Each number is 500 + 50 x the weight over its row's rms, rounded and kept within 0 to 999. Layers, rows and columns count from 0. Numbers have three digits each. The size before them is the row's rms in percent of the matrix's.

# layer 7 MLP up, 128x64, rms 0.157, rows 0-127, columns 0-63
102:537477391551574537488556474502556467537448452477581488432511385541499460525534519491441599499422436499477577543482493519499447575489541506510448420447530511451402466518499543521389478431516550
101:494533493479580459457550541442550553444503519539489530440588606516523554436407527533477498424528505503527506508535503506450487430472479568519554557509485399423476454512466580489463626438506607
101:573499494534473475572558636535603392441415577487496550498475525532502439506477490525571471576496486563542576437570579494537498515543514520510561479527455469487444498615444486466476490504552494
101:506467488517506487467509507489525507526523485443522453550569485473420602521624455454541581498502480524523414469483453511529498609512459508489451630612548556569480504532561432450539476581552449
103:582519494551424538537593463532534520445565502500518500368465545500514478472479477542449474523473467517415484537509485474539507565495391434472585450498460533616424502486453464503439507624557524
101:508483559506500602524536438468501422560520517499493509494522527537437455498546468513540553530513501522544595415509432631521540540542485423397562395507453616490485510422506441518466554546492534
110:535466489520490440607604522500376459445543540495547545512585467542557468594511502474497535483454495466480547502431484457520543494484486540626593500534530455491478464595510520494586578433548503
103:462518511531518484595457507503424446531505525524488523441475540448534447464513600516507468549495559505590468404394555385441487430475560512535524555487545484416570470460525547529607459465545548
092:514390539427467578500559476487529599488484400482418505510491585524380578466480484505508459500527495566482511492543475470572548494461520522491543447498470510555577547538466592455635509526528473
104:471501420454525461379516474517385450454485475463502490459489515567507450485498513538541497541564526499451507449505520496563543488505508457517607569490509472469514468551573493487717555500492458
098:497422595478499544428528493460424512445480605614488490597501513461434517530476399491421459515440489545463527446449416515563480505563469428483549508476435444477475492512390495508538492485504433
095:415559476480508548639492520540507449547476523491483565549469517556503571529539498506507486475526466516519557537536533509469417486446620618534447542494571456524441600476482533467428492403539565
092:583451447483530432489602542542431534505497398432495581408470477492503541432476499541551529525522470476524568518546571499486500499496519517524496544552426530410621612451436508543436456514473482
097:543492522526414574702463518513568582512536476475482385572487541474501518435514545480517433522496494490544488530479531521487508500437542581518473528441548395490416499415491488498531519462489507
098:547460568460440426489499491493437524476547536579481474462569496489427578600492499454443398474522554487480537547457431494542474372497445453486548535452540491535503542495441490469629576469486559
100:490465475505435647537573523559507520454491433529496599557495485486421491520508463510464500560457490550527512477430555525488458522576507610463515551555554448486572594545521480501548545561598568
113:513528449529499458489529521429496467474503624507484496564551540532521620562383449429495447458535455506519449585529487373557489440446452528483446461503450433583545512489532506475452501474497580
105:574458534501613468560387565459478476613541514489442496561470443519455464421533466561455530514532483494535512474410447518486513440475492547555569479495396501456481500461447509462585499394490543
111:521347612551508504486446470449486534528524554543492535454519412542477438514548506503501380519533505492486471544479503510471538439464485528536405549505488521518450604575480600526465455411555473
098:569527496530453537546589509452421527485535531596554549566573422582521519438510432495567461437521525433452468543466568421458445521488495491507518442499543542532537545533460419548451411417551523
096:471525495524480457414510588498446558525607441478485425490434572543418519513511389593529512525523452512543510487468528498555465546543471499487466470463535498425516552604567544537631502448471455
097:539532425551495529431552438593495411460472479441444473403488465505496498474527489542525522557450602420511610607491504467473550523442582586501477520504481518526549474508485439544504551605534514
107:460504509529581418500481461513582441488541528451528483442427568485420504521465507467448542528511594464524490575497568442487563400421584546482437517462418457601502467554538411523463472479468461
104:531623554555502495537529485462515578462544557598497480566563466483532462460471528521517583528461417527636464618483455472495462517594516477483439505502512465508516490477475390567481500486429512
087:476517474447469457449553502519493507580508453578461507395573501505469486396493580455546533539538536397447345568557592507474531495440528468486497487516530445470557491475503541439435545544508448
116:474539550460488514499504447439555530468477568519554534538511544498539433419439532479443535453469435565493557483458520412592456440482425561523500431528462391544424473523528578475458535369539498
097:530582533494441469444446478400511546489539484490495533474554533492442544517585510517508578487563479561494495484559491613504551537561578467484494425450493534522447542614582553434506478578411431
103:410476566461504521456579562514552522407425583516523395523461471504519457551534524459476501486492526512490483550594415559447488503517531455421561596511550513567428504545539520505575499608533533
121:497545419491464529435588402539426493535534465487474603474494494581497499468464552567529424481498542493437520447484520455528599447449532587548499564465557577418429506532431480538546432505455526
097:412554526486559440465512412394502650478432426467472485429557553448485590471418529538472471418495528465522491517470456568526513475516553577513435504502574441509517448503444518498503480478443530
093:557490503476516520450427478519485590445501410440484477520555529559411467411410554515450535474504483505595451453525509512487492459396478574530483432533563445561500538504562529522572526616441550
108:559522514444510499531554556433494389451473482473512532593543508495487532523431474482613568459491492517461459515440466556534493475460589501459591510626504519498499474551567614514463551597513548
109:477487394509504551567445495498426546472465370394514472430411517474456556516459531569485525557430511462514463513458572502486510535494456498572502575520584413499526529434572514570548521458462547
090:510603498469513530400483392586522568507505483504469540537473507465403517468445483517468490490548477377448498505431511514566481505594562479468391460590471537441507533457481486492516453605516538
095:463512428565462445589589536574528446488426537476546533491492484532649531475540575499510542502482503463501536539479584485488454514468462509415537540537559516551517488531465427599382424484494516
100:434505471564510497493571484437514549463547402566494502521489476570527442506545474524475546533472504518505422435496499519439558541444600596493466422500514590516536495547477526525381528595480624
096:441458507514552547467440547505538560480527523436532468521462372517428433525446544413517528454503395500598473529393501475442548568499540483445403490442457497461523567580443497499518470537456517
105:542527599474527502433548455535462565507536503523544518504407515524503484557493454484540487544578376464412463527476553552537495559575545492506391567478567502563490501430530395510410501570508525
109:492446523464461546475480441448392566585511420561518447601531484433411465499502499399548561423447490500453482481449471516521490536585497456527429579531532527510477488473459441495590564568500462
102:433533514583453557448574524421482429506510448471470452514493469533502437460583524480552547532441556553558509484510450552520438563458462542449512513474498507592462616505488421506355503582494516
098:471443409507433612442549487505513472547560473526550505545516504585509479474521497492508549471548547442506604427446408517440461528574522534572418452479542611416487438438470523471519516463541529
094:486593475470526488461531521454506559585537551582503481513532441629420564531444509529493412541553439525517542490484452500526484419483446484451486435439448505529512460597395545565558518457483567
103:528489445541494450518475522500447360581529579532511502528467530457424517485561415478520463527553448611557547415478471561475503436609537563500434540568471438466485523542562518496458510473547451
103:536507597443481457585538494554429528491534453558418434545555535441503471514461434509481410412500541449493552516488573476579472549539464571399536488510588418471518524468519495478573512449550568
098:465499469526548459591536480477511610495536478567504517507518483506520503472517479550393375509567578477510609464489516399501570475539555570577523494465558498567520487507520388476584516557462500
096:491573475561536568541577458499469435509514399575523524524507510520585419458455486570528530562497551483492527555550544528545452436503525469538457456532422510492453451477452434500337475411543495
100:522430383571545497476527494488487423497525412461555573546470524552561483436461506494472476554545405603511564486468527517430561425485468493515516595548443450499579508464471532574546461449521429
098:489583460534489463493407590478481560458525525534509532532465561523495550542415477588441489524477511522591514471423534485504516456452497400433497489428569450606468469531532502529488404372478518
102:478595584520545575436526590448456462528456514476562492531545440519474507559523507537556524513517496581554500580479533562482458398494458489458497598451500543483500409525562578568569442428475445
095:490520530488501424454496584569520607542487490612547517468562537387486432471443509474521548539480504497438526431502494401451539548498538466489589561458413439567472508510508533492415450500502412
082:471544349440428558490484460524463498559502528553390513475575444543442494481489417469530411462500514434456497597453476493531500437627460532495497476557490541536508556466516533509578503512502566
105:540453500398490468572577460447545433474432490508479460536473436492504541544546529537477444528480557540445445539452519578442487504560566589507602453563471604467433450426485509475387511506511509
087:490435624541419471410441515501600553519460524569532517525551510522459512500485530582470480532554520558491508505417565586527516466541458506585559483447473498495573432416497430530454528426554553
081:475432407520479469392449544490402461534523491539549425584520566457511557550546536437467467505629486503502518469458488485482514525416516482492422452488474521511522474456520600373530432523476531
114:453566441513513430425415481463553475485541466484499550530433471556557432479453483486531540455506511555519583506449577443620398529508517497497416426453513477539521455510468498463365437459537481
091:539518610494512576577522542475555625478547415475572487541505574504500558508512505504418507485524558534504526501481499526567446533381550561484515479554523485495436543436524547525623571490494568
099:496474529429553493482456534423458459565529505550497502441552392478389459412414450512491576430521492473480478532498412457565522481595500427464491517438411453461495499608467458508497552532485536
100:508460441471463520455493545503449517417541469454464456503581530456555533559522508470514531460501633575527446407576443505436524543546486455521485501526585522476463489554429564515646519530507413
109:497477414448408500494444512498533549379455516552488480455522449478437414467487510444486444460574488466498547501469409531542490524590560449457535512499500526415426482625512469477482448594433473
097:478487542538646530478500524437524509465458618537525500549467399478507467517530558484479498489452436503448586587360508540548472413442531486551437479432490481547521531548521546458467543488450500
094:454556541493631459356475505543592550496448497567466498522544522550472488451460522533538549534568506548531464512497573559461518503365427555446412510465528463578507506532519522477525451540479522
098:443520474531490534491475528485527614502567545563525479584535472538428477526546511509550488454519472496546424487504453510507515564538535467485442565469403533460436499549496469463332446627568465
102:471536582488489436545452430569445613562397479502568514441493506499535464443566481499459490511445497468540492422489512413526505544458459574525464521481484450560601499456528593514622481526551521
099:500561455485469423609495491430517524499514579522519467499543564546548432492512414509519465474329461580472444569511518569508516592486482509423469448454495533493461446505596446529485491561502467
097:403515540549577512444512511459487493562530592463528529479613491543497428468574467547553525415521514580435491503512489490526487497583494428525547568501372456542567422503520569549489480521517419
111:521542518506487475522448500437512435475493388430496571533556455513504472531501541496552637417534463471505569522449496568455490542482522549451561559577628548483546540405518488561439458494555527
092:540373532429540556446398559432491441502457548426476482464524483473439497568491522477473477462555411476454463537468603503469505522516570562480439586546480461538472503406477536404527558480484498
111:472512550459485488549473544462464431438474483503453525531523603452493446551459583519501612505462646493448548494549480506437488486487478411427607500460476364501457485534504522479502525457536438
097:538505507570525505554488446501572379561525497519496419489515503512521362521446492509532486416528392529459485550493570561484546555513442515474455569524508523541533485461588552642490462475535464
104:549476510501504581464460488433499528522501516532466587323507442512517475475461499539474450526450556523531463536472551442419492465460526575476485511499457486487522484565324551495463561490530411
095:490511585500464448553469423516394539475530483424505540451598492513448470425522571534483457465500511359469459501580525528616534426497534514527529491434459475537547447463435452462447452483537446
098:501474588447482479537478451495559535485549389496443448505486480475463433503541475535551475456571502497425409498511492468387503500549431451474474482521560366477511548593567454387519537519450477
099:530448567454447455627509443582504455613579446503496491454494408489504519483498556449535523533501559575532450561461442563538497559544427514543518430602529466500504541536470555521469455499425463
093:469555489539574513477468454541600450424488540507523487525463600528442527436449538510460564499517538464586426505534455488490431443379451465575487438598499528455459423467427491553497508497415493
097:469482533445551533560420513462474524552418511499459492506527554416520404405482552538438550500484478549436565463454447537623436627494452493478563436471514491481546510543464588469486493493501427
099:450517528431504494536511496553477566592603570502465531492520377473468556539415479501513491542486552504503499492486513461561493519580373597586493502485524491461556626561480426498466466471458505
094:539557545502612533580443423493478468566517536486549455461508452552531502408479524524499575442602470597564595403504543583551520524508561552513507484584521482439472541533516541516469535517527452
097:464442566473402508473484451503500455478543546503527437443473488496590540461494424557424520480499535450422457429528513468465409448406560538578543482475580521440587499504483604514464572424497492
094:546536533532457452424527506491466486520510534482479471528520496518536533440501510532524542450491497497621558441402522529589581572514531516586541402510471530483492521573596503539536463437652429
103:497488455450493492617550508378516526417517422474435464504487398563471457516542555459612421470442498486561524486517492571493505552485548428482516477458457575586531523544531438535436453474537478
099:456471513388502538470496537555527591522491526514461495460534519521439483533626578460500492523491629454526546437509458521424444446514539432508485616502420545482410477527470498496537518530485393
095:479584586516454501501496514466484517491510537493375499476522514543471482554514481590507466441457511521514537582527490515485616433592537524489577589502454508436459478607396577600499484486467524
097:488583562491472534477583396552423522557567401520490501481537529486527597521524513525531482512473574477494529416605476472469524559423471484465522559489457476517468518562483513506648479543433440
101:517539485505471565400485445475638525456439452505523489440438474464546524485545524478471544483537577614404566509501571511423582463529430539511383480495519496515533479499559438466471437531526515
097:535483531539486458516486551430534607498492553446494490469478529546522452444528485438560549507472401511623478512563542510547509463439538517531476565469574482575516479565546521548388475457543358
102:448519454521433561545506439502530509586536499474444577561473503519564462478496499406650488412476554474608525454440524457594541511529466514493482560477522473540496618560510545524484466522468550
100:465390536525558494517505559486547539535603508500538538506530527508525536449455502483455566447525438456572406526463392501468528563544557513503538401500404523428547530409549566470445522535422509
099:530518536549497488452477431589491436506490434497448531590426551525533513527491578482587619563442420502544594511540525536585415589486494507455502593434536466516463514453478517465522522437476485
106:530462527524435531536575522606430507585461481536476505518564497445451466472472529469528479510479541510495635524524498534400392471481425552469479556511455516419578535420517564512476478502478385
102:681481440535410423485581484589561508516484460495543499484457534506503448491577499529499478497516384536509520380501477476517523447533498489504479522579517503423520497442525586549538492512507419
108:529504492487594448605410510458468505495471531516548426511479469516492453432535423571509449488592393553423452495495521448521497463437476401451503478469502538565600405525481555498558502443498454
092:482646383549451504500455451413523512476481526515533510448523588470646455502498536483477470410539500432516511493488439490548487549511532422473516529495521485432530566550538541531525568462519404
111:527495584530524552495449424470506548546498500531522522574498490489472575473473519515488448562566454495542602455479527550520559500485472487473452573479432571525535524299415489499570442447536468
098:413449435437620562510447499535534508576504437488557488428493532449490461524518502462433504553515536416480573553481489456569513480477462561436567554535521460554463471435528418456579538519399454
093:528535484502431448410472515608530493601483483522548448481503542523515527480488447513419530354577449528541462393509477494519508460392554522495498520505476613457532453485508592515546476540543475
102:498465479568489536446481541517487591550569428470566541496486444528436495501540432509483415509519432565519505533546520484530496531523472519506440617419578527478501607470620510475576476509566398
106:511503403484577523475535444607438494540471466528488538504537464480556572526435539521508447503439552473589498375411406504462601468550532455488491534520529429486549488503467487535609543538478458
099:556491462536490465482468452395387596531505534474490458545519496504531407478515518500506607432548435502469505504691490498541487502497521441488508493483454577442535451451528470489447429490494430
108:422538589481443399472500484452464492463488507538474565568508531521449562568551461505541596466513477506469573532605439516475532528505539503480532492434477535514446463598463563568527540529543356
099:435441450578461427388496509416582551457436518490523506470534510569439557529551508505475458491478529415485524481529522509431422461543621525572451461477550560496435487507477405483458431563503495
102:527431434528499478474487591448534558552468473533514564602415467491493569482471502537516498470464357584540398510519546576528513552541469585444510524446444456475537506491487451527408464485506428
105:432535495512434402525471507481484507509490531548522511457548476538497439501409468517412463496456512468561389506474462435457538554513469563450428613627523512538454503547509431539437421541542428
103:513521453517420491565517422453522458519516445496513504391409437474529616509453482412486603516589591537610550517549508510544479457443572468503495522525554601479506483511493517512531476448550500
099:553611468538494541553544443477445469561463510527543493511524509600501488434476475558543536419582453484601503503465555555523548525511548525516532517377441449615544485442479507433453433557530485
098:409541494445438373501513454427581586469533499505472445524402510477598510461483550479463387481400461450515572526520483501509535491502467529481481467457483450527594486457431527474512451509573442
117:464532457430605609516494495476540547511425462482414495432500528473505535481497539458554587493454547455432526520507498491468477534461538376525509487524506500414507557386414498512507579592423502
087:577509441559511430485497407492418496479533494479558551505497524410510529509628480570437517536546492485497536560526547505436497644547562541521521475447437415523517394524464447488536432498496510
102:480505552464473397573523502486369483451453522491489470429555472547492502440586564563418461495520495453418492442470439521474518534563559559601579528490464522620516511476488470484476526415529491
105:482563509534540440567497504422473487598517566539512458454549522551565564519501435455389488474533510437532472504472477517580525471480556352483480461608482426512512466543544578433450449520536482
103:465502530481547529478492500477466494504496496541551411478504501420580539529530470507554460429563610373556455483559465510564474497533509504491498512490474545400455566491545457452554529325459547
096:455517471501492528564525554481597514585478523546526496397519510540547508527526564525434493471503447570522423451493565467506493517415416403536542506483397552482528529377501471510470398424465459
113:476539573496397546504574539500455534497551525493505495437553503465463532579456545501522511409393530522532510554487414438414551522566489501502491605440497416486527504559454457534516588528388470
091:465603490506570461546423420562401436499546437448471577448600504503473469526514514527489493473426492537513424540508531508481517590556489424495502607461425409477465490496499508525488421472422467
098:481447438475507582540482497479473443508513498495578484451539547526517559550459559438511513583577424468535465472473499499394467406531650448554537507459532438530421473461516559431443530488420492
102:446586505503455455484494601379471508478581458523434508522516513505543517521462518474483511485498493460467456467450493459511444520477573509521540389423550523497367429623398507455489457454466477
101:443471549444448495503545539545422540465555508468558466400527494568543495468458514489434500497520544581606518511456576501494523429578431642513418536525563510437472519540450467497585550488538525
103:574499498457586420439475432441554535476461510534444444432429564502432570483516438459487564529452364496499498539568478530597574482482574431523435502511430567494537460515528503480494481509496427
095:476423561470572470566577477494470583575600513394552509443546561547530484497432532581518557458540534610473419500454454487477556475482498493462527429427497476489523428490486549522507435511421527
089:414367439493465512489485511541388448370508451499481488493539569448470466575440513481524409560487555468490539544518523549397507544469542452480484450471492520546499500455472485481501474421497616
106:431541448513505508452394525522445536548523396408412560479459506539454469509484464445494448464504527485609465519434583434484487432474551503438495477542470518479543416511554578443586442474466550
092:450396536557597534572456552475524486497553370405523469492465436474389527450511528548512469455432535455464544572475498486496527503455442537478509494476451518440502596521442511470549575582505533
087:466462508619556492605524559476543514480551492523540525429473548501478426521535388547530531575464477615432468532602510481475579521533530471469457508492479454527539415468536605544448459480520511
102:550521593523508557552555518489588573550514495477560428560479461492520597527471467564477562556439396478466549484511444578447523531460458560504479539469545553574562540407489609491512464507462460
099:557406574530494453496440542628498441454474504494491509467502468510562526522508539583444522456485573538456520520510540611446557459465542510459464539522367499493571482411585431479472470530496435
095:533476472441583394552493506427491466460597487442457541486513527486489474462490397549531465483443424513529400508522592514535469453565522599589447483504448448460432523548453545482413541467508527
093:541525436506461462488481468596497511536468438512457510575529469416474455479469499486501465554477527436487500490457518475493534541453446490487526521487499509476534444384371408454364384600548512
098:454393469496561463439415554544559472504471469475524476427490452497515511483410483495499501511511492569522443400557523526568416533494472509462420411560550540485530481439484533446357474436528564
096:431490520567561514602483466508362535570510499510604459477547518541490507510590451584477454562499431511502539409534478539458574514526546467538472442445540599528525531469504550445461539421518512